Each number is 200 + 20 x the weight over its row's rms, rounded and kept within 0 to 999. Layers, rows and columns count from 0. The size before them is the row's rms in percent of the matrix's.

# q: layer 3 attention query, 448x448, rms 0.0394, rows 0-59, columns 224-279
# k: layer 3 attention key, 448x448, rms 0.0381, rows 0-59, columns 224-279
q0,106,209,180,223,180,193,173,237,197,178,196,181,211,181,172,223,192,220,216,228,209,218,216,234,216,208,244,199,230,177,215,196,171,199,177,174,205,185,203,194,185,223,171,185,182,222,190,224,204,218,206,202,170,213,212,242,181
k0,108,193,207,206,231,214,194,161,198,206,191,202,182,213,201,167,209,218,175,174,216,201,192,161,184,219,213,235,167,215,188,206,202,180,220,219,176,189,196,196,181,188,210,206,207,183,169,189,207,172,229,212,229,179,186,159,188
q1,116,213,213,180,203,184,174,183,209,245,175,196,225,159,147,204,188,223,212,235,181,197,205,204,200,180,180,219,185,191,241,173,216,186,206,231,189,229,204,188,178,168,202,220,168,201,194,250,206,217,194,218,223,158,241,194,199
k1,108,212,191,185,257,203,200,186,219,202,155,210,217,231,216,176,174,162,185,195,208,183,238,198,209,175,170,195,187,205,191,168,212,200,207,181,202,248,191,219,193,193,214,225,207,185,187,230,220,209,225,206,223,231,203,186,246
q2,120,219,218,162,240,201,199,176,181,223,218,188,193,187,189,199,196,213,198,204,196,188,189,170,214,169,200,203,181,203,209,206,238,197,206,201,161,220,198,195,186,196,193,179,200,167,187,212,204,183,182,220,233,169,204,185,229
k2,102,187,223,183,235,229,209,189,205,201,165,194,212,228,219,193,188,163,194,188,211,214,226,182,238,171,182,180,186,193,182,206,232,214,207,207,208,251,201,247,206,213,206,190,227,183,210,189,206,192,211,196,223,217,185,203,228
q3,125,218,218,157,242,212,215,174,186,231,196,192,195,180,208,168,200,216,189,199,191,170,203,161,204,161,201,202,162,221,224,186,240,204,226,204,169,219,185,198,182,195,195,187,201,185,208,198,200,194,163,223,247,175,216,178,242
k3,092,196,225,207,230,229,205,209,232,210,152,214,227,228,224,195,184,157,181,192,205,171,238,168,239,155,217,214,193,224,203,195,211,239,217,219,204,261,204,236,200,211,194,190,215,223,199,192,207,191,214,187,202,236,202,208,243
q4,119,203,217,157,237,221,202,176,204,225,177,199,210,168,186,169,185,205,189,193,189,192,204,159,197,185,204,193,173,219,228,200,227,191,217,211,174,236,197,207,204,195,205,201,222,172,188,192,214,200,190,199,245,184,199,184,229
k4,097,200,217,203,222,223,191,198,205,170,152,204,237,205,206,198,181,142,174,190,196,194,217,185,234,176,188,175,201,199,217,190,240,225,212,218,198,297,187,228,202,216,208,197,209,174,192,197,223,201,221,199,218,233,204,211,229
q5,108,205,227,147,221,234,206,187,193,236,172,201,211,170,191,168,179,200,193,193,201,165,198,157,213,184,205,202,172,204,222,198,240,191,231,209,192,222,197,211,201,185,195,178,222,184,193,198,215,191,192,199,232,182,197,213,223
k5,091,198,198,196,209,216,193,217,205,195,139,202,221,207,218,196,193,139,184,185,180,186,201,198,231,188,194,187,202,213,209,212,225,217,215,207,209,280,195,230,217,201,191,175,226,192,199,198,220,197,195,188,227,227,190,226,233
q6,121,212,221,172,235,223,205,181,199,216,183,199,226,187,194,177,189,183,197,182,199,176,220,172,228,197,199,206,181,204,218,187,226,199,234,198,196,229,199,232,204,200,197,173,208,189,167,217,203,190,191,183,217,200,184,216,228
k6,080,209,204,195,225,244,216,236,215,188,189,206,251,223,211,184,208,148,189,198,200,209,232,189,244,195,206,196,209,190,200,212,209,220,199,206,216,276,208,239,220,208,179,208,210,196,176,193,220,200,217,179,206,235,221,228,215
q7,081,200,200,211,206,215,208,174,221,192,194,182,175,227,196,194,220,188,186,200,228,213,194,210,212,215,194,164,195,193,171,196,205,188,171,229,200,231,172,192,173,181,190,229,182,210,238,230,200,201,210,208,199,206,228,177,220
k7,189,197,202,178,168,175,210,193,182,217,215,192,155,195,178,227,203,253,219,196,198,215,152,217,183,229,200,203,195,185,204,213,179,172,172,189,164,141,198,143,179,207,215,232,181,227,209,210,171,221,203,222,185,168,219,176,173
q8,071,195,194,196,208,197,204,197,210,216,191,184,169,198,222,179,200,168,224,201,189,172,204,187,215,200,171,214,176,166,219,227,210,191,187,237,200,217,199,182,173,188,211,224,174,225,254,201,185,189,213,222,201,239,213,231,190
k8,250,210,175,200,169,170,211,201,194,206,221,194,174,187,176,224,210,254,212,200,195,225,174,209,162,223,202,208,222,201,195,212,174,175,188,189,188,103,212,171,200,199,199,202,179,209,201,189,181,217,195,197,189,156,210,191,163
q9,080,210,180,179,183,188,177,208,207,183,199,216,190,225,199,207,231,213,201,204,201,216,178,214,192,219,222,184,204,193,160,208,210,174,214,220,208,174,192,181,185,205,206,191,208,201,212,181,201,212,181,206,216,187,215,199,171
k9,147,199,230,189,249,222,189,199,213,189,170,199,219,226,219,174,182,180,186,191,188,188,223,190,220,201,189,188,186,195,192,187,234,210,201,219,195,293,191,237,207,201,210,181,217,173,185,184,220,183,200,217,223,229,201,197,240
q10,096,203,199,174,210,193,184,207,198,184,211,194,225,203,193,181,175,184,182,188,204,245,183,180,237,189,176,173,198,200,201,243,209,242,219,208,221,182,188,207,245,214,207,128,201,200,177,233,174,218,215,184,189,184,201,154,151
k10,099,190,231,218,213,242,203,252,219,208,244,197,221,195,223,219,227,185,213,222,227,171,180,213,164,214,209,215,211,216,182,190,221,220,135,196,199,192,214,200,185,212,187,193,184,198,189,176,219,236,190,174,237,238,196,209,200
q11,082,212,193,205,167,193,205,223,207,190,219,213,167,224,224,196,217,174,247,170,178,210,183,213,181,163,235,168,185,198,154,216,188,197,244,219,193,213,216,226,211,196,220,249,190,236,224,184,199,228,206,206,227,197,216,173,194
k11,088,212,215,180,212,238,193,185,211,192,197,206,199,217,164,161,183,147,208,183,221,192,217,180,242,166,191,173,192,178,183,219,212,175,194,202,205,238,204,226,187,208,186,170,190,194,203,200,220,166,230,205,219,214,209,195,243
q12,093,193,213,205,183,200,176,223,147,226,171,205,182,175,166,185,168,211,196,214,235,204,186,185,181,243,212,190,223,214,195,185,208,211,169,206,201,207,163,188,203,214,184,181,191,200,194,175,183,200,189,163,198,210,197,195,173
k12,094,219,164,197,250,193,173,218,173,192,195,182,242,178,185,202,171,203,181,194,212,195,206,208,223,186,185,213,179,184,231,159,215,174,223,188,232,215,215,199,230,189,184,171,212,217,218,177,193,188,200,218,213,214,210,236,218
q13,090,171,240,216,199,168,159,191,210,179,169,208,165,197,225,210,225,192,190,217,218,209,235,192,169,204,180,229,228,178,217,221,215,240,198,223,201,201,162,212,197,177,202,213,175,218,209,225,206,210,224,217,191,233,214,186,200
k13,093,207,206,208,214,211,185,223,210,195,200,220,229,216,224,218,225,212,191,179,160,180,183,187,214,208,199,166,205,215,170,193,213,239,187,184,203,199,206,203,183,228,193,180,191,242,188,205,182,135,253,175,219,225,202,192,224
q14,076,215,194,191,169,214,189,217,187,167,192,192,171,202,187,199,198,229,205,222,202,235,169,196,209,223,198,199,203,200,203,186,194,195,205,199,220,176,199,167,188,196,196,188,211,170,229,179,182,229,205,196,167,209,225,182,155
k14,083,204,214,198,211,205,189,183,215,187,205,200,222,187,225,198,168,185,198,198,196,179,231,197,231,157,180,219,147,199,163,176,225,204,182,221,186,248,185,198,191,215,189,179,231,181,223,180,201,186,200,204,215,204,197,190,225
q15,088,208,244,175,225,213,183,202,224,174,182,185,165,198,184,244,201,164,154,187,207,172,171,210,222,208,225,214,197,185,192,189,181,235,206,188,214,207,200,203,212,242,195,168,188,180,198,205,206,195,217,198,173,199,222,193,185
k15,093,199,198,204,202,190,203,228,221,180,176,163,198,196,211,241,187,229,211,201,189,221,165,202,173,210,172,205,217,204,227,199,178,163,165,200,202,147,188,205,217,221,197,217,190,217,221,217,208,234,158,211,183,168,206,192,160
q16,116,181,203,238,184,200,224,222,223,157,212,197,192,231,215,192,198,182,201,175,186,194,201,226,185,215,214,190,226,216,175,201,187,218,197,164,231,171,199,200,227,215,211,204,202,222,221,194,185,210,193,177,221,224,184,206,186
k16,137,218,197,190,196,175,196,220,215,220,202,218,193,185,176,248,209,216,206,226,242,196,228,204,190,177,197,221,211,200,206,229,188,187,171,205,175,169,228,185,164,197,187,223,160,232,220,216,180,215,192,224,173,170,213,203,175
q17,119,210,180,220,170,179,214,230,207,182,195,177,198,206,202,213,196,210,194,200,183,210,190,215,204,247,221,187,208,217,192,198,165,182,205,183,231,178,222,172,227,191,177,218,189,240,212,191,193,212,216,165,157,230,181,227,144
k17,135,240,196,185,206,191,174,217,198,218,200,204,179,172,153,224,207,256,217,208,217,215,198,210,173,212,214,205,210,187,219,196,179,177,215,197,183,181,215,171,187,192,189,235,182,194,175,215,199,195,209,216,193,145,230,173,175
q18,092,195,195,234,171,170,194,210,217,165,184,195,192,197,196,238,169,207,211,214,194,224,189,201,187,221,206,205,209,181,162,211,166,182,179,174,226,180,199,183,234,203,205,199,175,239,225,208,211,200,213,186,172,206,198,215,155
k18,135,235,209,173,210,192,180,194,199,225,182,200,167,175,170,221,199,261,213,191,223,219,186,176,160,217,215,209,183,193,222,210,190,181,202,191,189,169,206,177,209,211,198,215,174,192,201,204,215,186,197,204,193,136,227,167,178
q19,074,185,172,234,167,185,209,200,225,178,204,170,192,207,194,228,204,183,187,217,193,226,187,221,208,214,196,191,223,184,190,202,178,193,202,198,219,156,177,197,185,224,220,196,176,229,217,189,211,210,207,182,182,203,196,216,185
k19,128,208,185,173,183,181,185,200,197,225,215,180,153,178,177,208,220,258,210,209,199,229,160,188,177,233,210,210,196,191,215,199,178,178,198,189,178,129,205,167,196,194,211,212,173,197,222,190,195,190,189,216,182,152,200,193,163
q20,073,210,166,240,191,168,198,196,222,164,204,161,170,222,193,217,175,207,184,224,200,222,170,217,192,236,243,182,225,207,182,197,156,176,197,177,201,187,213,214,225,220,194,214,191,213,201,193,194,196,213,157,189,234,210,190,178
k20,139,218,186,175,180,182,173,178,202,213,218,175,166,170,168,212,206,250,203,197,226,222,177,204,175,222,203,199,207,188,217,201,188,152,188,199,213,154,203,185,193,194,213,211,183,198,210,204,196,204,207,211,203,142,230,182,165
q21,070,205,185,221,185,156,181,186,188,190,204,193,219,207,167,220,204,160,183,188,178,176,206,185,198,202,207,173,215,185,162,220,195,221,211,190,203,193,195,225,202,209,195,206,199,224,195,223,221,190,198,160,203,202,216,202,188
k21,153,213,173,205,180,163,190,202,192,218,225,193,173,185,177,216,200,243,201,193,209,208,176,224,180,229,192,210,217,201,195,205,179,162,207,190,209,138,210,162,197,182,206,210,179,194,209,189,206,212,215,216,183,150,204,177,153
q22,077,194,214,216,205,181,194,204,212,174,211,184,183,207,217,205,215,168,193,189,180,188,224,212,200,225,163,199,209,191,200,220,180,218,162,189,201,222,198,205,201,204,230,231,197,197,224,204,197,207,193,232,206,239,218,204,193
k22,155,201,199,178,171,182,206,216,194,207,227,205,182,183,177,222,209,243,220,197,208,213,168,201,166,213,211,199,232,208,199,209,170,171,177,183,190,120,194,184,211,203,208,210,192,212,209,206,188,199,200,201,185,183,207,191,161
q23,113,198,214,219,173,173,212,230,213,182,203,207,148,218,200,233,218,211,200,220,213,220,194,228,162,215,183,216,206,180,184,201,175,182,159,205,190,171,209,193,193,205,215,232,197,219,229,193,217,204,225,229,196,219,189,192,150
k23,080,204,207,180,188,176,192,209,227,207,219,186,183,184,200,203,186,242,221,200,211,217,169,183,164,214,219,227,207,196,195,196,187,176,168,174,180,123,186,186,196,193,219,197,185,225,220,175,203,170,193,212,202,187,205,187,181
q24,159,216,179,207,162,181,219,230,207,201,210,200,173,215,193,227,232,232,220,203,203,213,196,234,160,243,218,184,238,196,199,219,173,177,199,194,204,156,193,162,199,206,197,232,192,220,220,192,193,216,174,204,189,199,198,210,152
k24,071,188,243,172,248,215,207,173,216,219,179,198,211,231,208,190,170,192,171,197,207,196,220,168,192,205,210,183,174,183,220,173,220,174,218,209,219,218,173,238,213,217,213,203,223,175,197,193,209,190,194,256,172,209,192,186,234
q25,104,194,228,192,252,216,205,189,220,201,181,236,229,199,208,198,188,156,185,186,203,203,213,191,223,163,172,188,187,204,193,211,223,206,192,197,211,218,196,267,202,187,199,165,198,193,183,192,211,173,235,186,211,203,210,189,231
k25,061,199,210,193,157,184,211,225,167,238,214,206,192,196,218,243,208,212,240,206,198,209,198,232,187,214,187,193,204,212,202,224,216,171,169,210,184,167,221,199,160,172,184,193,165,233,212,197,198,209,206,176,190,208,224,189,152
q26,099,199,185,180,181,169,166,193,192,211,191,174,206,176,231,218,183,206,200,217,172,210,197,198,183,187,172,179,190,213,204,218,176,181,214,228,179,174,214,212,189,215,199,214,221,190,211,190,192,164,186,217,195,220,188,220,204
k26,103,205,198,200,224,178,205,198,219,231,222,202,188,219,197,187,192,204,187,215,212,158,213,205,189,173,225,254,177,201,210,184,177,235,192,185,201,162,204,234,193,196,174,191,169,189,221,198,227,196,209,176,217,219,237,174,194
q27,098,182,170,225,196,165,170,204,191,226,217,264,209,238,226,198,220,178,208,223,203,175,192,205,166,208,209,173,217,216,209,214,218,217,180,178,176,210,207,217,208,205,202,197,190,208,175,199,208,190,184,209,207,211,183,172,243
k27,102,206,189,209,217,182,182,207,182,198,175,226,191,182,221,183,199,206,214,204,158,184,205,250,241,196,173,192,207,197,200,195,218,180,226,204,210,209,223,202,219,174,250,184,191,203,196,180,179,205,229,236,196,194,180,185,185
q28,094,187,160,206,194,185,186,217,187,202,180,188,182,193,163,220,189,195,210,205,208,194,202,190,194,205,200,217,195,149,229,166,186,224,177,216,173,194,224,191,196,130,162,213,195,216,207,184,219,179,205,191,201,177,213,202,196
k28,103,196,197,183,189,189,166,163,192,220,196,196,190,177,214,168,191,178,176,191,206,182,218,179,199,176,156,175,197,186,192,204,213,198,238,168,203,193,190,184,184,209,229,153,210,212,182,195,177,250,197,205,239,190,190,214,158
q29,094,189,202,218,204,188,234,156,239,218,215,165,168,190,215,196,190,199,212,202,211,220,209,212,186,204,201,228,184,202,193,202,182,212,222,202,170,210,203,223,202,172,218,216,179,228,200,201,198,179,173,218,225,178,200,200,213
k29,092,190,206,186,227,191,201,157,187,216,192,199,201,218,169,162,206,203,211,207,183,179,198,168,218,226,210,203,187,234,192,197,206,238,214,191,197,218,191,193,207,198,194,191,186,210,154,198,190,187,200,198,218,205,207,182,200
q30,093,168,209,216,202,181,225,209,220,203,208,192,200,213,151,215,189,173,172,204,192,186,212,220,216,199,191,145,218,191,240,195,170,234,230,186,205,160,205,225,229,175,172,228,180,174,198,224,256,182,202,195,197,172,186,165,214
k30,096,197,196,203,178,211,158,193,186,191,174,187,221,184,203,185,173,186,205,184,167,193,213,201,130,209,176,190,231,167,200,171,209,198,167,209,182,174,196,185,214,204,181,192,213,189,190,201,200,213,187,247,155,186,175,201,200
q31,084,200,180,196,207,211,232,209,166,162,226,195,206,188,190,207,180,209,189,183,221,243,208,177,197,199,199,191,190,207,186,214,211,176,241,190,165,182,185,179,205,208,212,211,178,206,208,197,171,269,233,221,177,193,174,194,152
k31,090,204,218,169,208,227,186,189,194,213,196,185,216,222,199,195,212,182,196,193,177,193,237,184,230,194,216,160,159,203,214,164,226,203,202,182,184,270,180,206,210,205,178,196,180,197,211,205,175,163,209,198,195,232,212,191,264
q32,092,188,184,170,209,206,186,202,213,185,226,165,227,203,197,222,201,195,206,211,211,205,196,209,201,184,174,213,192,178,210,163,231,169,241,196,210,199,210,181,214,195,225,200,181,222,221,234,180,200,233,211,152,160,191,212,190
k32,094,187,160,214,215,191,242,225,206,194,183,169,202,243,192,168,200,195,181,200,200,185,185,193,186,217,205,190,218,221,187,234,201,194,233,175,193,225,213,180,195,181,201,221,214,222,172,220,191,202,183,154,218,173,214,227,217
q33,090,194,216,233,206,199,172,192,229,179,242,215,159,175,231,194,209,182,201,211,189,201,163,193,182,179,224,212,205,189,182,230,206,190,191,209,197,194,192,236,187,171,228,158,191,193,209,175,178,178,195,215,180,224,213,214,186
k33,096,175,178,185,226,189,195,180,211,203,194,205,207,196,220,275,209,188,198,205,220,199,201,173,257,227,204,179,203,200,200,168,191,191,190,219,218,202,208,177,153,215,174,202,197,194,233,198,234,175,222,177,232,210,185,185,201
q34,091,200,214,193,202,178,177,189,208,188,163,186,199,190,204,186,212,229,190,168,205,222,203,203,176,210,258,159,194,212,211,182,188,208,223,165,205,206,191,178,199,206,180,201,196,199,169,206,171,162,201,152,186,190,224,173,183
k34,093,210,155,214,242,213,206,201,249,198,212,200,215,191,220,209,178,208,212,205,217,220,215,216,199,200,235,208,205,168,193,223,175,228,184,217,200,184,205,196,217,226,211,200,206,182,197,157,208,220,188,213,209,186,193,198,171
q35,097,181,187,212,207,193,185,198,190,214,202,183,184,214,196,202,199,219,174,201,203,225,200,171,210,187,211,219,212,201,189,232,226,172,181,191,166,182,213,173,183,232,208,187,202,185,213,211,189,187,211,167,155,217,185,190,173
k35,102,193,214,171,205,212,213,184,210,207,205,187,205,189,203,215,249,228,217,201,197,223,231,182,187,235,229,194,192,192,210,217,190,183,174,214,215,183,199,229,167,206,234,203,193,194,205,203,218,174,205,162,190,178,203,170,202
q36,092,242,190,216,213,195,196,187,204,173,220,187,186,198,216,221,195,192,231,209,193,167,246,230,181,171,173,223,200,178,196,232,206,213,202,213,179,216,171,194,179,177,211,231,200,228,233,192,193,209,181,178,217,208,193,220,187
k36,095,193,226,204,207,202,221,209,164,191,237,213,211,230,186,192,190,228,210,215,187,204,169,218,203,186,225,201,172,221,192,209,177,217,184,189,179,196,204,176,198,227,203,219,213,221,165,230,181,209,203,157,202,207,176,217,204
q37,093,219,191,204,189,188,164,188,213,189,212,188,151,208,218,179,232,222,217,192,204,158,209,222,183,209,207,221,199,209,192,181,177,163,197,189,217,220,195,174,180,240,208,164,163,192,209,198,186,169,210,204,240,197,188,214,182
k37,094,170,178,200,228,197,226,179,228,167,210,201,207,202,142,195,229,186,200,225,197,193,204,207,206,193,219,191,197,205,215,249,179,209,177,228,201,241,195,223,181,186,223,231,205,187,186,190,195,251,189,186,226,207,176,179,210
q38,089,209,217,211,194,197,179,192,209,215,205,175,156,235,239,169,211,187,193,193,187,196,225,195,189,204,229,209,210,180,208,199,210,205,169,207,244,227,179,218,192,189,168,184,172,203,196,169,213,191,189,204,238,247,219,172,243
k38,097,203,187,184,210,193,215,185,224,211,205,211,203,167,197,208,198,224,206,196,226,205,193,199,210,198,217,224,215,190,217,261,186,195,163,213,195,158,216,218,197,204,226,208,194,197,196,183,236,218,190,222,179,184,204,182,161
q39,096,199,229,193,192,158,186,173,213,219,182,223,193,208,174,225,200,188,150,191,199,200,188,210,197,210,238,201,223,217,183,193,192,225,204,176,215,184,192,215,243,191,189,211,180,210,192,194,212,171,196,189,182,160,219,182,202
k39,100,218,211,185,203,183,235,218,216,213,181,209,206,195,202,154,198,246,202,191,181,210,227,195,207,217,179,188,220,171,203,210,191,188,190,187,183,197,221,189,211,210,208,166,196,207,174,192,228,217,205,205,217,186,179,163,173
q40,091,202,177,218,207,169,163,209,187,217,195,180,220,171,172,217,183,191,209,226,206,169,182,224,210,176,203,251,207,202,209,211,227,217,123,213,215,195,230,171,200,230,224,194,216,227,227,220,197,223,180,209,161,187,203,194,205
k40,092,219,171,228,235,202,206,213,189,212,219,203,190,214,176,221,236,182,190,210,201,202,183,213,195,243,217,197,233,208,173,207,159,188,224,203,222,155,232,197,208,161,186,199,189,218,216,236,221,213,194,185,213,193,211,205,194
q41,091,221,156,208,188,219,196,199,159,206,200,242,238,198,184,184,192,208,200,191,215,188,204,169,200,186,211,171,194,223,192,205,210,214,232,222,192,209,202,194,180,147,174,211,211,198,247,216,199,208,213,176,201,195,199,209,215
k41,088,234,189,154,204,222,170,210,194,201,178,224,180,191,206,189,199,216,168,187,211,200,216,219,194,229,206,186,240,173,191,177,193,208,187,203,194,166,196,212,169,187,177,186,227,169,197,183,203,176,249,265,171,176,209,212,223
q42,094,194,194,205,187,202,184,210,122,203,172,221,192,202,222,196,196,206,200,211,214,201,208,190,160,212,201,170,189,199,208,236,214,223,186,191,165,209,185,214,188,221,192,192,229,221,204,216,220,162,187,180,155,192,229,189,239
k42,096,209,215,181,197,218,196,231,170,210,178,228,204,204,236,228,201,227,207,208,183,180,196,209,225,171,167,238,187,176,193,171,209,183,212,192,212,209,188,180,189,217,208,162,177,195,227,207,195,151,221,201,226,186,193,218,212
q43,096,192,237,163,210,176,179,189,197,208,199,175,163,229,188,224,199,222,216,206,209,222,189,213,186,181,188,224,220,167,209,182,183,233,204,213,190,185,180,199,232,238,222,210,186,177,216,197,228,175,207,199,189,203,176,179,206
k43,103,214,230,216,179,229,212,234,215,178,216,212,211,221,203,213,216,163,202,188,191,222,174,172,144,218,166,225,211,203,227,180,189,199,194,200,206,198,189,236,196,216,185,238,187,247,245,200,194,216,159,217,222,216,191,222,199
q44,087,174,221,179,174,203,211,190,185,213,213,201,163,188,222,184,194,214,177,205,199,233,164,214,182,236,207,194,206,186,205,225,172,215,185,225,177,186,162,217,212,207,239,179,193,209,207,168,193,211,208,183,213,208,221,207,165
k44,093,178,170,211,229,153,195,226,232,169,205,173,197,186,183,205,197,185,208,184,219,171,220,209,219,209,202,200,171,173,206,165,223,231,205,226,225,220,188,213,195,178,182,137,191,176,217,171,224,193,197,181,232,184,200,201,192
q45,093,206,205,209,210,216,195,179,223,181,265,214,207,170,156,197,188,210,203,207,204,164,153,208,207,169,175,193,177,189,203,199,219,205,206,204,220,191,212,222,178,194,218,168,182,195,209,231,198,245,219,200,168,168,226,200,152
k45,098,211,178,196,157,216,199,206,167,217,216,209,210,201,205,213,229,184,176,212,193,172,227,178,190,239,236,205,210,204,179,181,193,209,182,190,174,207,224,194,200,192,179,206,194,210,213,209,192,177,207,148,205,205,193,209,190
q46,087,212,235,218,203,217,174,207,213,198,241,230,288,176,204,211,163,181,198,226,229,178,204,246,211,176,178,196,195,154,198,180,215,189,167,206,172,218,182,177,177,171,225,189,209,200,211,221,237,236,224,198,161,218,187,232,204
k46,091,210,190,222,165,150,215,229,185,171,216,174,173,198,228,224,210,252,199,201,213,226,210,218,188,212,194,209,215,211,183,211,179,190,211,167,185,154,184,181,183,166,186,210,217,255,222,208,221,195,203,164,188,188,186,193,170
q47,088,217,207,155,216,174,167,187,175,204,192,194,190,174,191,164,196,188,188,201,185,246,205,175,187,206,147,161,178,203,193,242,193,230,208,200,185,179,203,205,206,197,217,226,200,194,195,260,189,195,208,205,175,177,200,195,162
k47,090,207,210,194,227,176,179,243,172,191,172,173,242,213,194,193,204,225,197,196,137,178,226,174,209,196,188,198,159,185,210,187,218,204,201,176,204,219,200,190,203,192,186,182,218,186,204,199,193,207,187,232,193,222,211,207,234
q48,097,206,241,195,191,215,199,213,230,185,201,210,198,207,202,190,193,212,174,223,193,164,207,196,200,216,213,189,225,162,219,160,162,203,214,220,231,194,193,244,200,226,221,221,220,170,154,204,227,208,209,205,217,209,231,221,221
k48,101,197,204,203,146,175,203,202,210,206,185,178,191,194,208,219,174,192,227,195,232,195,199,197,175,173,227,247,195,195,248,190,193,207,223,208,193,200,200,189,225,211,205,205,213,231,249,206,226,187,169,204,195,215,181,204,193
q49,094,222,160,197,197,193,180,198,195,212,212,208,205,173,173,227,180,234,189,207,211,238,186,203,216,208,226,163,204,188,189,228,194,212,200,217,222,208,214,166,199,203,211,209,197,200,227,192,177,222,212,148,155,181,227,187,179
k49,097,200,199,156,209,219,208,223,191,194,208,159,199,202,194,228,191,185,199,190,194,196,206,247,211,202,241,187,173,198,198,190,184,209,207,215,196,194,192,189,203,192,200,194,184,209,217,226,193,227,204,212,197,200,207,228,213
q50,096,181,201,189,206,175,199,193,195,192,182,188,222,202,222,210,177,198,209,220,192,248,224,202,196,194,224,195,194,165,241,198,201,231,196,198,224,189,211,226,230,192,207,205,178,221,195,204,186,216,231,193,149,204,176,152,223
k50,102,216,197,260,190,200,192,199,225,216,203,180,171,193,202,213,185,163,199,212,166,179,157,209,191,207,219,185,200,233,202,203,189,198,213,174,203,199,224,203,194,240,190,206,186,228,223,189,212,171,169,174,230,203,199,222,189
q51,096,208,208,195,230,207,223,173,188,189,177,198,170,167,169,200,174,183,163,198,203,222,167,178,215,213,203,214,219,192,200,214,220,224,202,198,181,194,217,191,201,213,202,200,207,220,187,218,207,217,205,199,167,194,199,205,155
k51,103,216,212,177,223,205,197,206,181,199,211,189,220,182,207,232,228,228,199,179,178,204,205,187,217,197,205,172,224,207,196,154,221,193,205,173,234,218,214,172,215,180,175,203,209,211,206,190,190,169,216,176,196,210,224,214,236
q52,092,187,178,185,204,152,219,225,175,206,236,213,236,227,226,205,189,195,226,218,220,203,232,186,193,157,177,183,189,210,201,217,214,186,201,197,170,186,200,200,186,187,207,213,188,237,207,233,221,215,221,203,215,202,171,149,223
k52,102,209,222,217,176,242,177,217,183,200,207,220,170,213,219,190,246,190,180,207,200,198,188,196,200,219,170,192,209,227,194,210,210,194,192,206,217,208,202,212,178,198,222,219,191,224,193,185,172,192,228,212,206,223,193,182,212
q53,087,169,197,233,183,195,197,198,269,192,196,202,188,225,199,246,230,176,209,210,197,182,178,239,205,221,206,231,197,181,213,167,166,193,194,162,187,187,197,189,212,196,156,227,200,195,199,186,219,228,218,225,206,242,201,192,238
k53,092,215,165,228,182,174,219,202,238,210,213,198,202,205,205,204,211,226,207,200,199,214,195,179,186,189,182,207,210,199,210,247,176,192,234,171,196,181,213,198,218,207,212,211,214,235,193,194,199,171,203,187,229,203,220,209,181
q54,100,202,179,227,201,196,206,204,214,203,185,185,187,198,195,175,207,170,203,195,202,216,197,212,209,205,219,208,205,219,181,215,204,195,175,203,234,222,178,174,204,196,176,187,205,207,219,176,183,208,180,172,157,199,181,212,206
k54,101,224,188,176,227,199,208,191,199,239,188,219,214,187,216,205,211,231,168,211,166,214,233,160,233,198,170,208,230,166,202,231,214,182,198,154,172,202,215,190,244,169,202,221,198,195,179,200,201,185,230,181,183,181,201,190,193
q55,096,215,187,221,201,204,146,212,204,231,225,184,211,189,192,218,201,192,201,191,180,158,194,216,210,206,238,243,186,212,190,223,247,211,201,205,218,196,216,195,202,201,206,182,185,204,230,197,175,214,166,186,187,190,214,194,173
k55,096,180,178,198,213,202,222,180,200,201,205,169,213,204,194,198,194,207,186,202,214,190,216,244,191,222,193,187,210,231,178,212,171,180,225,224,218,161,210,219,216,179,218,207,188,171,210,205,207,221,199,199,217,185,182,147,170
q56,090,207,188,237,205,218,198,195,180,180,229,192,175,185,194,182,222,182,211,187,195,209,162,220,192,225,211,204,180,159,190,207,184,191,250,229,186,204,200,215,192,176,207,230,198,191,194,174,192,211,214,211,228,194,183,193,213
k56,090,186,186,214,216,200,157,170,206,207,171,180,199,209,205,177,178,180,226,199,174,193,178,185,200,196,228,200,209,195,197,195,220,239,196,210,201,228,157,211,220,196,173,197,213,171,178,208,187,206,174,231,203,224,182,178,206
q57,091,193,180,185,182,148,203,200,194,197,235,188,166,195,226,174,193,191,206,227,208,193,199,179,170,186,183,213,205,190,233,226,201,210,151,181,173,197,196,192,212,184,213,207,187,215,187,238,165,201,145,184,192,186,181,210,187
k57,094,194,200,212,264,210,196,190,172,181,197,206,196,162,229,217,215,157,188,209,204,175,206,197,226,183,228,225,180,209,220,217,253,183,218,212,207,227,230,216,194,167,196,178,186,204,204,174,164,198,240,203,176,218,212,228,229
q58,076,200,205,221,179,164,176,179,176,196,198,158,163,211,224,194,208,208,235,181,203,199,171,194,187,231,197,211,186,209,219,194,189,201,193,215,196,193,213,174,198,215,227,181,172,224,234,206,142,195,193,210,185,215,186,204,187
k58,083,202,193,217,246,237,222,205,220,189,179,211,179,203,210,186,174,179,194,207,193,192,191,154,222,185,212,208,192,204,198,205,205,204,208,183,182,247,200,233,195,196,173,188,193,173,215,217,217,192,188,171,198,221,190,225,219
q59,092,194,210,210,208,196,209,193,201,181,189,235,211,200,191,202,190,177,194,201,194,188,221,212,201,205,149,216,217,172,192,161,180,199,197,198,217,212,205,216,197,161,194,224,215,200,180,197,225,220,209,179,187,183,246,206,206
k59,097,211,189,176,181,224,218,199,164,218,190,239,194,171,219,208,187,210,213,193,229,204,170,215,213,172,211,195,220,216,162,224,181,196,203,173,166,184,223,165,204,229,211,211,206,236,206,198,179,195,222,170,191,203,229,226,179